Each number is 128 + 32 x the weight over the matrix's rms, rounded and kept within 0 to 255. Layers, rows and columns count from 0. Numbers have three digits each.

# up: layer 4 MLP up, 448x128, rms 0.186, rows 243-326, columns 64-95
# down: layer 4 MLP down (transposed), 448x128, rms 0.18, rows 243-326, columns 64-95
up243:137112108142113145159117080162130111120084118106099128145141116140181087115104134126100156112138
down243:106146135075085204118110160100116153102132149152076234108171082106119103152211162130135135121132
up244:135121137159110090135061089139089112139169140107143100130103092123135034148156108106110138081153
down244:165128065183053068124104146150193098182087107081110127039067215175162113162141155140114140114152
up245:147102134108111102174095114190136118165170144152167104159152087121088112153072094135114136117134
down245:118112147064074095117185090120127115095086163147110155105145154161136137056144190153113099116144
up246:065080122129198098104083152140141109115141129106134115062077116182114100143075120085107091120073
down246:094105140108152108131169141113154083113145161091148141135092156093185147196149130116117154101131
up247:137171057118111095161114081148139122114119054079136126138124114230160075156099119203140107099120
down247:122120093097130099126086116141130161164116161111134183154102158140102073079136159126105117128166
up248:140094129159095120155055118142147136103154184133139124103173148166128162171070078076098177149080
down248:106126117178070085083186116128139092084103111070128144102146129139074179123109103130191186120100
up249:087062087147157104133110078127150101160136137078129105032128122140120162164130131072087127113139
down249:075091121109125095171169195088164106121060126068080128131119135121203090095157128056155096076107
up250:172120099054125115106077153129148150075207138103141107144213159142116120157102074171107152130073
down250:161136109111167078113062138111158128169150147109174159111145101098047114113162151166116149111145
up251:136123133088144130099156088112147084181176112191105110141135101186170093128075107180081134139082
down251:107115090095154080122116188136119100109123098117097182164115101150121094132167180145150119146195
up252:141119156065147114120072105153142157114102192146156126112132132104144138139109116080124123131150
down252:118140104125144134107184151137082152120138080148092131186132110136136142182118121128120111105114
up253:103115131102142125162087127171186129173220140128127115154164216160154136098067056084129119132157
down253:079155147118159145073107097131183128164153165095172071153151182176141124107071158109103087166114
up254:179156118107151135098140100145138141140194117162137095056097087149157080127062151081112123119128
down254:097117144110129115127149148073150094176099176105107103091074174091143165091156136127142163148187
up255:123195083126148131088130136110094092126134137204133111047104126118129141122149116156120144136120
down255:127090138178092127092177157120105133144111080178088132135107107109103115146075080093176184097145
up256:104167119106127140165130133120110151141151106082165104158145150168144085097099129111110177073117
down256:163087174131089177083141129144143160123131127174136133091112132111169121136152179126115127159119
up257:142144073083156122134094068200163175127111105153143105105099105173189126139071151138112149097113
down257:139104115134179155121130170120153116124084143097143105158128100142157152090158162146083143150202
up258:155098134111104126172077100141176114184150102126172082090118131164121145187094131140075124151129
down258:166078091113159154159130110130077167109129087133097214096111129111089157137185131115149090108127
up259:127126093122108125097111109133102125118106145115138113097099107177142102115112116150123098125125
down259:124147139097106154119160162119119101118089123080103142167154195086123101131137111127134096118100
up260:125209095115145127147098122135137149113142161131138100119114115117089114182070177142144092109087
down260:141143151112116205113149081125089125161156154148129117125133131099138114160082103117158120149110
up261:171173084101149126131165072144124195071107118102160135155170140136172106121133169109100134122123
down261:108156154160130134154096157160138071093090114124114096129144183118125075114113088147125088174094
up262:125110081182127120094104124144099154109112149113112122091109126120152123183164079174123115106153
down262:105120119139113185187116093120116149175145124151128114128129102171091132116130105089101089071126
up263:159121105125132127133101108147100109082110124130122132158129185170119146149155051105120152116094
down263:120149170144138144203135146108156152106108172123172079140136085086134091154084139099122109089171
up264:134177183192229095113122091123087097094111100167189105140126152138104167158108091122131182125154
down264:105090157199167142088152075080031058168122186211140042152124128143094134122156066146117136145108
up265:192147184058179127136120119121099080121127145120138099104188144161129160156076183197053044141142
down265:123103103098121129191169145081094124101139171104124131214109130175102085135171132208189159122106
up266:140074111109155148045127138125126101117115107158153096091079150141156152160103137078120128124105
down266:102107135132068164185161115110144180094107134130114148126084090151134129139157137125118137120158
up267:140112165028127129160155150102141170125114159131171121131089123154126084137065125124120092106121
down267:115116092155132088168160165106060129196100124146150106133121106118153193121078176130152119112133
up268:074127118127118102129178107144121164132137112096117129100148131155170146096134119097140146110132
down268:159137137173164132185174121131148144148160131137182145158121176108115115120142151141087122143134
up269:177114082119135119138167165124115174150098118120116074129123131194149103164159073119099139092113
down269:141077135133076119132144101139143164135130142095111115119110145123142142103215165155107094121130
up270:148099061114168090153084171154079094114063160147125126073109108180138112137140083150103203148106
down270:082105038184102129141082158077107117157101197110114117151143048171172121169149112142101124176153
up271:143141144079115117053111121213113138117132141162131124119117189133202108137084095148119095162073
down271:094119157097150194113104136111127225120175158172126168156096093157113099174177123145125104044101
up272:118094181108120131109126142120133145127174120155190120151171126116127093134085188152096079115121
down272:068139104139117126118172157143133073116122138115119127148121144126094158128163164146118157155094
up273:136118080113157133155070137142162158144127137163134112123096188184116131195108109099159090125097
down273:152167089121119146105107141097094155131177125130177161157077139136132117123138195149155124157132
up274:110124077093142119151136117123100143110162074080163134112165151118142114137113129099112133113116
down274:128059164097170123187076176095135147128129117064171107185140147158145129110062163130108104129123
up275:138197049074105101059174060110057100131127125177177102074047171188142124129092147131154163105172
down275:152183152167097122199098159087182123153183087125070154198191126125090121074149074171160196050119
up276:130137123154123128095107111137102100124088136174132083136156082165164101119094160138104153152074
down276:103146081131111133100115118154124085123091131119137089131124168172135129124121130141115130139158
up277:156131134129205110162129066138094100113058121130166108068075105122116116166114164145090112099136
down277:120158144151093134122116146144168122113155094068088217149073098085123174068133206121117154073134
up278:127153157098137103146148119131155106127143144103146128137179141099153164174159068145139125098164
down278:121142153112142016125169140069131120114098149114119128125137141111171182136163100103138111128142
up279:208121200095169112131093129149150132100091138160126109091152158135114114155129145132069120120120
down279:054167099116175193102125147087092158152130173070075128114137065122171124127120142090142119145118
up280:133135119153128124130087100107127130152154129121149110159174110218131044139114137178091134117119
down280:124147114107130118128135151158124078122171155136155182122108187142167120098160168138150113101059
up281:122126173093148118090112103169137126114142113153222098156095084148192091131131133096044108108080
down281:161111183132115097191190184133071162144106127151119164164137138079080090103150100110079115114135
up282:118108136138155135142200094156128180154146108108183088123108130188200137097105131143113110101140
down282:221121138097114189050096148126100102153180141125109138114117095066178152130151152160081137125173
up283:100144132177133088097142116097093148111096156101172123068132115114195126104138125109142095127134
down283:168119131072165161122096125146103100143143122155103116148139111156118137125110124157080171168160
up284:175135080087154115116107115161136116123136165165126118146158148208134108090185136138111157114081
down284:078168104150113200077108113123140136120128143149144074145170073114176074133070091103130102149120
up285:192126112112151056099137134099173098191169101133138133115154161099128136166164108148099096072120
down285:062106073115096154116111093166076135146122171130123170121186079124146109150113155110140152131139
up286:163100149160165109144141105182120120132121199149137102145115112161142085123083106147087203103182
down286:145101146101072079132099126141141076110077097131063141155106122135126103144137159120086160122210
up287:152129189136158105077129147113102140188150132198118134171141209128087131148130060111065133152149
down287:091136030105097128085154106114176078151136136157148096107104082179064081100153150165129125049124
up288:106084192120127120118131157097064083117217120143125092100173129116120186098023070146099157151106
down288:188139162101075070180069131106146149110149138174128134118153038161115175155083108096157079098145
up289:119096100110113128081114109174160107191215104146152124115101116172126169170095090067146087041149
down289:131122155169081087105105131111111140100113072166115143155151157117107171151136174121204053172131
up290:126096124127146147108113091108118152105108158123125099150126109147142112198138094094111093097133
down290:140125190111121085099081097137085105116159147163163093100098102126139149127191147202120096174161
up291:177161151102147115118119089099168114093201114147170099091144112128166123159087160092123128132150
down291:142104123140167142178123123052128126158119101116065151140161115124090088103128135150123148157100
up292:163140124126142119150103130117141066106188172108121082092193097117184077073107105210139121121157
down292:084146147101129162085135118174104045212098096103128098126080168086165134131087077118127120151185
up293:077120101135121139148097108128112164140097114131130147090132123173127104174107112130106143151138
down293:115169110095103071124148162152175121127138172104057173043137113134080144094120129137190122115102
up294:117146102127155126091119115144099115106143149092144136171105184116107124160148113147117124107069
down294:132122131125108088156156106134114153171156090148100113088140095141155132111119110127089167145158
up295:116140118146099097097136136177113149074065136133115141124124114103114108096170114168113153130169
down295:118127142124132156159101090081130151178182136118175078138123111156143159149084118129158123122130
up296:127123191080220123104166106062095132088126104155163100132126172083122188234165069088123108035102
down296:063116092092118098042106098126143144178114153097099170115104123135165105104123126082080144138166
up297:130138146109114129134122140124180100133167141136155110094136112103136145059160191161109124097058
down297:086145115107137123093103148137169099097094063133086093173129170129092094100115146141145154109178
up298:119069092119124127178073105154095131128115167138133105150136142116154121149134119084132184122063
down298:146131118141084144159112136108165129129093139160091151152080114087109129185116159106106151165166
up299:113121115091126141135190109126166124106151082089164124131103143122129152116098107073123088127152
down299:138137093148125131074140123090132112096080140087124126152151137118130147136155143157156076154172
up300:123179095105113103130191104108125169129088116124123098089203076109195069149134142136121128086152
down300:153133173141172151146138162107150132167135124096055094088178145140108186122141098139104098052128
up301:113100088158127103103118159173112136120107084167121116145120130157200080112040124078131139089130
down301:159134107155070134093145155152135112192154106070157162112098166100188123162097113128151134142061
up302:187107141124113100168168122157106145130159152062111122208143113160119158182099144076110133144145
down302:152087110122111149113112157159187143128140069163167155124151149143095155145105085098097110172172
up303:059105122091138110131162133147156133178160144113160128167066102176144072183055148141095162108102
down303:154140144124074098150121136093156108077110111105113096131159140079118098089128090121148166115122
up304:103143106132167125103106118134155075122129041058135122090100162169156109083104130078093140135102
down304:147027099171174137175147095153088159138133127143137181181144120111154152095104086140085125146140
up305:121173113088127144088159141110098116121079158115156128071126089098114175128094101116134135129160
down305:156106112163150164119165097127113133112105142117087133157096163128113139135125175095146094099112
up306:157117081134174104138116115122114116085110150167173051128133091159110169110076116156179143085114
down306:152167099028086143168171106196128105145097139170102151117182196164118111116168116152172186165191
up307:159207156094145088061139108055095116187195131112132125135158182180131107175071123145122184116095
down307:145207097144135137072206062141095174111110167179170081207096193136162255174163125041100128118099
up308:133108150142096125151078066113146129130111178144134126102127085148092095132065151114084129097071
down308:146164095102156114134118167163134131147139121104121121145119133201073123122136079141094132133119
up309:113097147118177097116116143130076139152134080130148121118132138120158076136145150060130158114124
down309:158161166094078197194096082135169117153142130115087173126114099127115120082167124090114104119151
up310:117119102095139144079164138106093101119086088137141092123119134167135169171119099121093164108051
down310:146146178162149023131100132116103111177172126133171151200140151145125107134164149149154103122105
up311:124197086125117113114151159074133182096065085076152090086186138116169129148190096113145165124120
down311:158134117162114156139145177182139120147117086072096094125183155117109155115129142147121121103139
up312:152122131070145129120097135122158135163124098087152122095155131150195093159136064062123128111138
down312:187119147138156108155082114137059150188150114115149104134078181141142164109163149140161162158098
up313:100107193128101083119134100103169134161197134147147113095114156137119155155053111129070114131126
down313:127100244112137129099124101124071198186156100059140129105108114134154154110178145083118162109040
up314:108146081166162113083111153115151127110143143138138111140133139143124137149131136141118176157088
down314:180110166156060143110147114117179134144082132121137129211079123115144155134147094125175162155122
up315:177118139080152132102131107104106109132093137081145085070200093158155118132137125127147100156133
down315:112185083055181165117114131102079051100124150122157168116090152121140114098078187103115151158119
up316:118147066101114085113089128115170114205157105108110111066148124160121125109156094079114155074107
down316:124169095118129147118150174102061118131190099087083118126125158078119159117171139133148112135083
up317:160148105071171079136099156140210142151189119091161135091055219161122150107043100135123158137103
down317:133133151183087176136118140091052155071049154080191116164109057108094097071137161159112207190130
up318:118212126114150088132165072073115119129129055139150137048145146228096110133119143099131146111137
down318:135123102143085148137107093106150142108180132096107114179107139123165149105155148116124144080105
up319:131113158066201124120173153143139084111185154162141100074147189172161154123036071144142124078093
down319:086072144120178092069146144165075169187205155135117101123085109111148114190119117145120119157123
up320:146142131136157115147166055148120148151108117097160114097127136089158109161169087074072117055127
down320:163140158168083082106163172099128135089152103144115125132175105084127173128091148170156144192169
up321:179133129124192127137132085124142122156139129111121120151112102159077107153109068145090121134071
down321:137093073162114138109145161118146128119087139106150119144111059130166107121107079139146115135117
up322:160106134073140131119116116096070127125097168115187118099154147157105148215114080143132108116142
down322:113144133181134092152160153146139143140045181079159163133097127111159109115117143084139132129131
up323:208141158140133139092117153119110114130172157164144102159112160188113111122067124156115111094079
down323:146111123162058199094144118094111125080109100123157108144113165106104139129135115151112189121175
up324:106131123139197133059165078134102165169139071093147102063061133141125196165129117073117076138095
down324:089145146118095144086147124077166155114191104138039152137097092140139100093071179140092131090149
up325:187111160119192093094103105153123144147150141173138129078114121118099164170134106095110120074134
down325:076119192108052177099148115101131160100178146131186133118145127104173141169164113101151143163116
up326:194083156122186141159098097115189192144143154155170127147143183183125167117103091130130107114108
down326:134105162105141144114098070082160128133154115109174110077111170122131176115066134095142127125142